Each number is 128 + 24 x the weight over its row's rms, rounded and kept within 0 to 255. Layers, rows and columns count from 0. Numbers have three digits each. The size before them is the row's rms in percent of the matrix's.

# layer 6 MLP up, 1792x448, rms 0.173, rows 868-917, columns 256-319
099:161185130129078149126160148115107126127128104126129133182154127105138155114103107155098083149122074132164179131145157104141113156109129096088152107099100133128095115115116104120122138152161097
090:083108119099115171083139138121125153105090133141113096158099119114084103125117140133122111110140151118117141083138148118119124108086119123095152154127125139125162145152114129126081158138125132
097:109152144130104134133101158129100101197138118208101126119101141175150126079131146152158137117116180139111146146104147154156157096157097114151128114149120145103137148166101158156149155133101145
100:089118151130118114132094111140138122107148105125111125121144125154175077110135088150119113155159158155153154140124135124119121089124140078095114108119117062156142121099111131152140137152120168
097:149139144085136104162127157152133135112109193108159192139119133096148131157097112132086120126134101121110137131153130141137136174124161162091161158172113110115127085163113136137111142136145142
096:132109131128086078101120145121097144157142094148099126141163140151125141115105141092167141110153124124180123123122151165105121089122108127152134125111151131124162087164111112100145162151178096
104:125146107110120123074153093128152095151146148145135088164099128161122126151131195116130107154158138141174144093114123162199136113114131138127129116109115098100151104138144140124123117121150151
113:089124139101149146096112134121134123142168125175172126125057156143119090113136145135121117147138149112114128131112151106166105115135111169155136165140124082134142128093170118070135160113140154
101:140113110131137152139102106132175102144128171171152138110139148171135130177144110121103118138147120122172124089153131131125144180105131095110103138137137146189123115150098060093085158145130125
090:154138102123150145117130137137133153107115149144149156151115105116125120090140144112123105117156143160148151118136168083136087125123099138172138095116084115157154116126131098134144147130143116
091:140149163098084097141099096122142126151107135100131146088131134124120102110101157109122127133169127109160117116119141092101116133142075113146100148127144142130139128068106181131118110138101132
099:163120157124119109087110107105106151093115145111134171169084121082150153122160128143157104153113124097132148165116156121054129106129087117160156144093154116127111165159161104121110134131120165
091:137158138126092175140123157103137097100109136072107096090106142187126083116156175150140107131130134172156141125095128120155142109089128152079117147150152124192081139189136173183136123133092091
086:106126137132172160138134124107139178110122109125116106150105117162106130120114094117128081194103104146123144093151114065141110112111117152131155153121135113144142149119111179118079192166117111
076:085145134160123099111117112180213155109153146193116142099137149086133157134147105102195111133129152115116153131131161156099159136164082117148118160153140121164138102143141143129124165112140135
107:121138116162164123155090101091130109136153132155110113106122098136136098144139145111136127122149134087152126150122120131122121134159173125133104110158113141161125170111121102134120143142107115
085:121155138090121166142132117111121070133140120166173127133093099095148076137101139153103137109089094127148109120152116118120086118091115148108149124133151087130155110164150150132143199153147121
106:109139107102153186129078171102130118150147094208168126140163139149119127106086127127147105121118114121151172154154118176123128098126113117122103116140144123102137089134129094131119165125156158
116:150135134109134087143123152122080104116152164090112148107098082098126123089146164133120126114162151164109121091139148125163120161128117140107105113160136094132132101148114159177100153117099129
100:109114113119119117139096124124101174131140125162099144128159124152109131102157129107131108147108125139110157115128137109159140090123139125150145100117130111100132151075131141132137157147090104
104:106134100111143143099106097143104127104107156178094092085154157104126075123100109125101128137137139169155119127094095115152152125159118113151126103172157085154125129141136139102155137141105142
099:112151154107115123180113108092153126152177147140126142157101159104133114158128158103168066114121046159143122052146130143140125120128133143134131113111135142156126085069167116141109157110108147
092:125108146124116156122131132134106124161147106138131118111140084157145179119101109140142105099184145159141152132111124113124096103126168152114075133158146112163145127066115130115134145090144098
095:131090103144108161099138166180122131147110109126135161105150071142098165095142126116062134129107130116146115139136130123106128109085148160132151106151101152131123131145131094096105136092099117
082:161151143145123127087120102126144126138101139095124151123139069148120129146108159092158112117101120137085127138100103100150169113152121122135112106092098122088106128123095105167105112122099155
112:124147121140118078149122121089148136095152126116099142134105117119145084103100139110137082127130129103105119149145145104147128061138138135130103128100148123136120114101130124122129164100162163
111:106124167140137100140129110117154090154108096170088151152124157117130135105123108080125119124109101147145137131145140117109100162117118117124165086152133122133111164121140152088130121142101141
097:136110127153094130081105093118106095128161174137134108152108138121129096170203135082111121143108097078108111152144136139120115098084157125125150119159148162162094184138123104088101130124126118
083:151138145116160083163117095178093076092126150132172139101082105157141105150121132126150132154068158136176154094153153131132103094114136145140107113153157117143148103168124119098086113130142135
088:115146123137123119174116162097118142129110108077151111149141127141098092126118127122117122136092153092163148105094150140070145150109103145078088127121142141095102149088119101122143141082131137
083:127127137131129102094111120140125134137149144106115131114157118106146127150113137116169115112138136089156121181138135115147119149127135100102131122144114095144101136132113097146134111153196137
108:135134102144151103133157143129111177127136174133124141145147107124112097077128156140150157093098151174188093121093175103068136121163123152155124098090144117115130128091140119104124137147126122
092:131135131154177108151107126165206122144116108096114133089156148120151156116111144120123128100109126127128151132151140156133145126072133178146089159089146159159150103110130144125134102128121078
109:117115121094080111148133109167080143130127120143143163152129148142149099083140089170161114141161086130135167122153131139132122120099147079109115083116159139130132103153120133132122168113141128
088:136082136115139122135106078099166131149124110118102136114139134161137141148130155139057155143154127172189143159141134103149135110140164104164150151093146132121129138162157116141123099141124101
106:105143126129143058115133150115191137124166148111154133092127108094138133123090143165135078173138142139166136182146173140159146167091121118113114155133102135130134125101114098152162089118166123
076:139135131092146131094139081130170097133114112140131137109143131103145100146150132100164154055115101142155118149112149085141086093157123122174156121150171096141102113118114112143140127107169154
094:110129150116127159104120132137142126118123139079114094166119116104130111145146092118166119139165125131130150133122097118082135143160128170166139165117109147138098160160131127108124137133128081
082:160146112089113120099166172107149160104094143110113140120121135145135118134148151110127143175139129107134150126120126134125130129133133109100120118146126120152132130142104117102156120114138179
095:135110124165121125182163128124136133143179149173087124132093152084129122103158112153148111134131093096113169158122131070161150111144111167128084124103170133134110142075114110176161075116121093
095:108105115135125122096099097128150101112135112117160141135177116093139141106094173085097117158095128116148144152166114079121109163139174099133167126105118135134129151126132143124134119125142087
110:124153069127133169137169153150122129091109155119118145145113092093141152115142114140115134116133134143146157139135117131119093099155118110083134153074144114173124136121150124132100114146141081
106:098171151155132132161149151098151141079134117149103104140107134125125134152111184135155097109099168145195157120112114163116158135078091130126117108104134108134148093175135145099116115107146130
085:139149129132174154147126110125128105137104147127131115136158108129080166148114142136142124132129135106119093136138149090141153117161086119105153157145065156154152130127111144115123100112146134
101:132076125141136161125140121152130126116075125136130171110099106119126106134146102140134120143142125110158123129090124140155178130177168115113113167094138113127096108143145135092136097122109169
095:129127134148131110127090119121160113074105155140125111119095115098177115106134150095162168117151140167171152083135104100121149160136165119092146164133151084129130136127121117088140125169130123
087:117094136079177157098079106130149109121103096150176141158143131110145146142120115147130112138093096119139162119144141102092161142154102160114147181117125178168161138146118118147101142107071157
096:127065097133124135180134136155103118142096129114118144088143120110165121117084151121101135197126121146126189129130212145118103096155143167086136132116123093133107139118120137124155160132122081
113:118143122131084117124177093167148142140130175102171091165113094148126156113162128111115105151092147097130153142113186148135107118113125121131184151165140091147128112152124112095104135150150153
110:115168097189089164156147117159134105155084155103121122151128167115148143115111162139143129108088128109139115183165118097136108113165091101094096101090121102106070118098112103133138102107139134
# layer 6 MLP down (transposed), 1792x448, rms 0.0322, rows 868-917, columns 256-319
105:112129114129178173138088145112127090123100124093102140121138133131128134114116121134099118109137124170127169141131090105149095145151127152128105091092118144122145139144111185144160140139138092
094:156142140154115135122165144140084161126123119126136109138084101121116103118134138144164135144121117110095151108079170114118136169077139129103118123124077148103125143112167107159115097173124106
103:150107136109130124129129138087131114156139118141123094144024135175126101098116113123130135113131135096093120106142155118118138125155129129131131108144129136131140130104090088096088116111113184
097:108147143124098132122096154120153121111164142085173152113114126088157137143117127105133116109116114123156105098112111176121113130089120129120135154127110112130097152124153121089157125081139118
105:093111132142087148079157132177144172116129146116124131131074171108149173160117135153166151182128120110172131131134147095156147133089099161116105086117155093110149104107135123119132146164104138
101:156140113137142072120150101103117122117103065093145159155154169129109170105122157161122129085125129125121151133117102160138134149149128183176139122144086133112167145094174092119104145131172081
103:131111097126142132111095158121098125134106087141162170122115131093131094135167145125116133131127144176113168088097125143105121145136133100137126152113127122165089115154153108151141064105162152
111:105146156149112146158125124086092137145132133116125122067056136169092132160061147113137122129095106102110080121160120122135105149106091161130145102121129110162119139108091172149161107110113119
103:139133155104143138129080143087105130127135116108166125107141103137114164099134060118085111127128100137122170099151146139143159121157132094174172135125144144135111132150112082109121162177116148
097:109102146097110157135123145187114103138117149116137168118139129142118137137162174135159118167123162127116119126147125163106145116152123116142128149092122104130142084128127114151156128116136169
090:120126119185136148177144134102128180168111117133132136114104115122153091118143145092113116141148145112103125121102070146102138147183120105121110161089150121148129121133107147069154124155117136
108:082142167183117087134137156100121152117124076155122119113094108152138072112123183101160115094153145105109102142089152140106140124117083125155102142127134107168125144150115133123171173159105134
090:129159166158080118124146094153131133105127113160121125082143159105157088096137118139113117091093153135127121090129094133105136112172144112102107125170137153124081130125125147135130132108140106
080:143112117147158137100083166138157126136140107131118096156121129144129166122113142135079142124152079111115124144123164158136127130154139105083110116156151099142144112118150065132078141118135143
069:121145152115133136115107106156131112134128101089134144155189134152136157134170134115177131161111140118112139106128088146161170129088075119133129128116125116148159132108144142154103107177123074
106:134117136103156090132145100124133111105138143153095158139033141141122118102168163126133144131112152133090074103142132130127152122182127126134153085110113134073129158123131131120156114146185140
086:154164133162138113100133124132129145121148126146157121158043128145131139093142059104127141127114121078185134132133113155149134115170120082163128096112114130154091133099147141166123130148135154
102:128111144201172119104106132118090132116138180104099106135087135112104125126126127142130104112196140114132151134092150100149138138139174130132098155128119131121149154087132140134158105135103097
118:144131161168116128097120120121102171118141107156133147127145130145131127085094127170125121157126103121115135132119153142133112173142098128145140116137123100168124129127118146096098166140148170
102:110166151160111119108156125110148137151082140131126122145137143102117178128114133133167168144133113114151093090118157125169165137117168138158148123148132105097128121107151098122139136122125128
099:168093165129129093133140132135134168095144081140108127097084122123184101146148139146097185168141128135135088147113181116129146134153133123113101130170131106134111152105175098123141117122139162
100:122113127112157141107119141131114113117108131111129119174157139124115139141106122111131127115121184178150122172116078137102129115123110126101124107115133168160126153165182170150123114142143113
096:162138179125137137189134088097131080162140064167122120117118122146102126124129129120113157131142140178117162120140128121144111114107166144106116182116132114142120123108108129092128146105134128
091:122122148124140101127148125082087144124103110122125138113144129136140061141109131140106103142077122143128112134132105145144105129116172154148186110176181127120153140107115140104095109121137099
082:133152129116142090129119153130144108121091106161132069137079124126139160119144159171126110151166140120116103106132120153130138100105111125152078122147130112137152152137081167149144110112106128
112:089138124104125166140167125051143092143137120171154128136109136122094133161135121139137149126102123177127120150084109102123099126074154142155116124090173130107166125152131118123106130109127128
102:119092104160105129110188097111119128127178134145124131119000137127160093152144118121106155104099147138110153164150142167157146127147133156118123134134129153139119091116165099125150165117165150
104:117124100118145122116110179123118159146135137121151113135049122131111132130078129145133083130118115101189129096087128116083152121141122165145121162116094127110159131115185131174148130164108119
088:159125168131154145154149149140199073151141124112151147087234090113135103111115114130110128166108154121116119135174117132174134098118118171142141104125156118130104157146109135126114134141142127
095:137139118131123125084117116094142142129111122153074039147128114134127103114103146152094112094116125106123126105130114148149130125123079134155114117138180123101142118141145097116175129126138146
076:100172150127124136134108128132128120093114095110139154147121176153131123120177132148119125144134125135135171068135105128109139087132115104102122119107169134144177071140117126059080135147184127
116:153114133098128091146155104122083163142114159138146138100140135095120105129138174134135129098123143171119090102142118160098086089156181142152120158111138086098178108123126135140114111135074099
088:092136094136137090124157191101099131134102131159105093142188164155133116068076123089104114169136152118142089148105132141140150139124164171124111136138169141125146135093132081106125106097148166
112:185149125100123170106127098157103119126120132069117157092109118127129104141145154120152124135145134141103108145131145122144111134138112120114162120174130135121129140127110125194139097126129122
086:086139101102163150122124119134072090154157091065153120154137153134147119152127149128106136106174134119088119125155106104150128178154137126161074119156132129154091160126123115145127135140115151
101:120140162126096166145141159135138125150093143058134120176119141112140145124120159106112131138133117142121155134122126161147117152136084154073105128136133115121167119134138126073153130096133149
081:123134104099186127134124099099122125070102175129117103120150132122150128136089117109153172157147125113179121162123142146146092133157113134149114133139121165115100125117124130170097137140148115
093:149142126157109123151111154167121133170125117162116125127139122113157122098110166101127136087135083148139143156128177133154157103121129102120104114164107161086105118121165161125117110128070142
085:121148113131113136124104120115156160117116126135144102134172122123116110150140115115118119096132155140096102145165124109090085156109164172117126099127118119105166132116116151135116071145112097
094:143126138150144118114088113121164137156107164130089092119183153113174127149142150132114117113129102094140102128121120108104137099149155103139131122074148156142085130097162167109121070123139103
108:147115143103088141111167113138095174163126092126138122091128126084133174139165101149142143142125136135129128094114124125127085137094134179127131111114168123132187159142167157122111146114135126
093:136147121162158152161107146156162134108154117106179104117057152118108100149122163117138132125158107144085167132102080100086102140130121122115103071124144079136093147144128139099193124140156145
106:148146151114108116135115164136094156135057087135127152167123111157106153139098162092112118124102136144131162120107106100148130188131157146158151126184133080142125091116104113090145103061134101
084:153144100155095130151088124102157171136096106189115138137128137140130124138095156148128123174168135134123117120143166073104125159111136157155113123095142111135146113111172092102158128081120144
099:129143142134159091097174141167167152123098180119132118134140138128071109136140167118185133109100129151132081110123152107126141138168129122129091123096137126130102135101109158146113120132098148
092:166122146124175113127152120151159088104166123150142179130090204103110115138102122153164145119138097076065107134118124118134153077109113147134135138153145118133139085144133116147109162143109114
088:126135145151119086158126078146139105157155113118171097139181088152122098160174115154118092140098138104109110099139147149162161151139112112114142122125116145162112131130118174085119136174135165
104:153120104126172158141140088173117085111121151120127117147095119134105126126164127119145110143164124145134167182183135159112115166114118124092151154113091113119124128135154086141122117122112048
116:116121159131166149093130098119156127126077134123096095094116137139125152089103131157133110151105130118134132156144118152135106143128143154085144130110101095144155095144154147134127087108152110
102:139158124109132129140094130165119124155100100128129136149084136135119102108142094128115136088127155129104175046099101112122150141138128114144132127163145123116131130176114132128131177152168094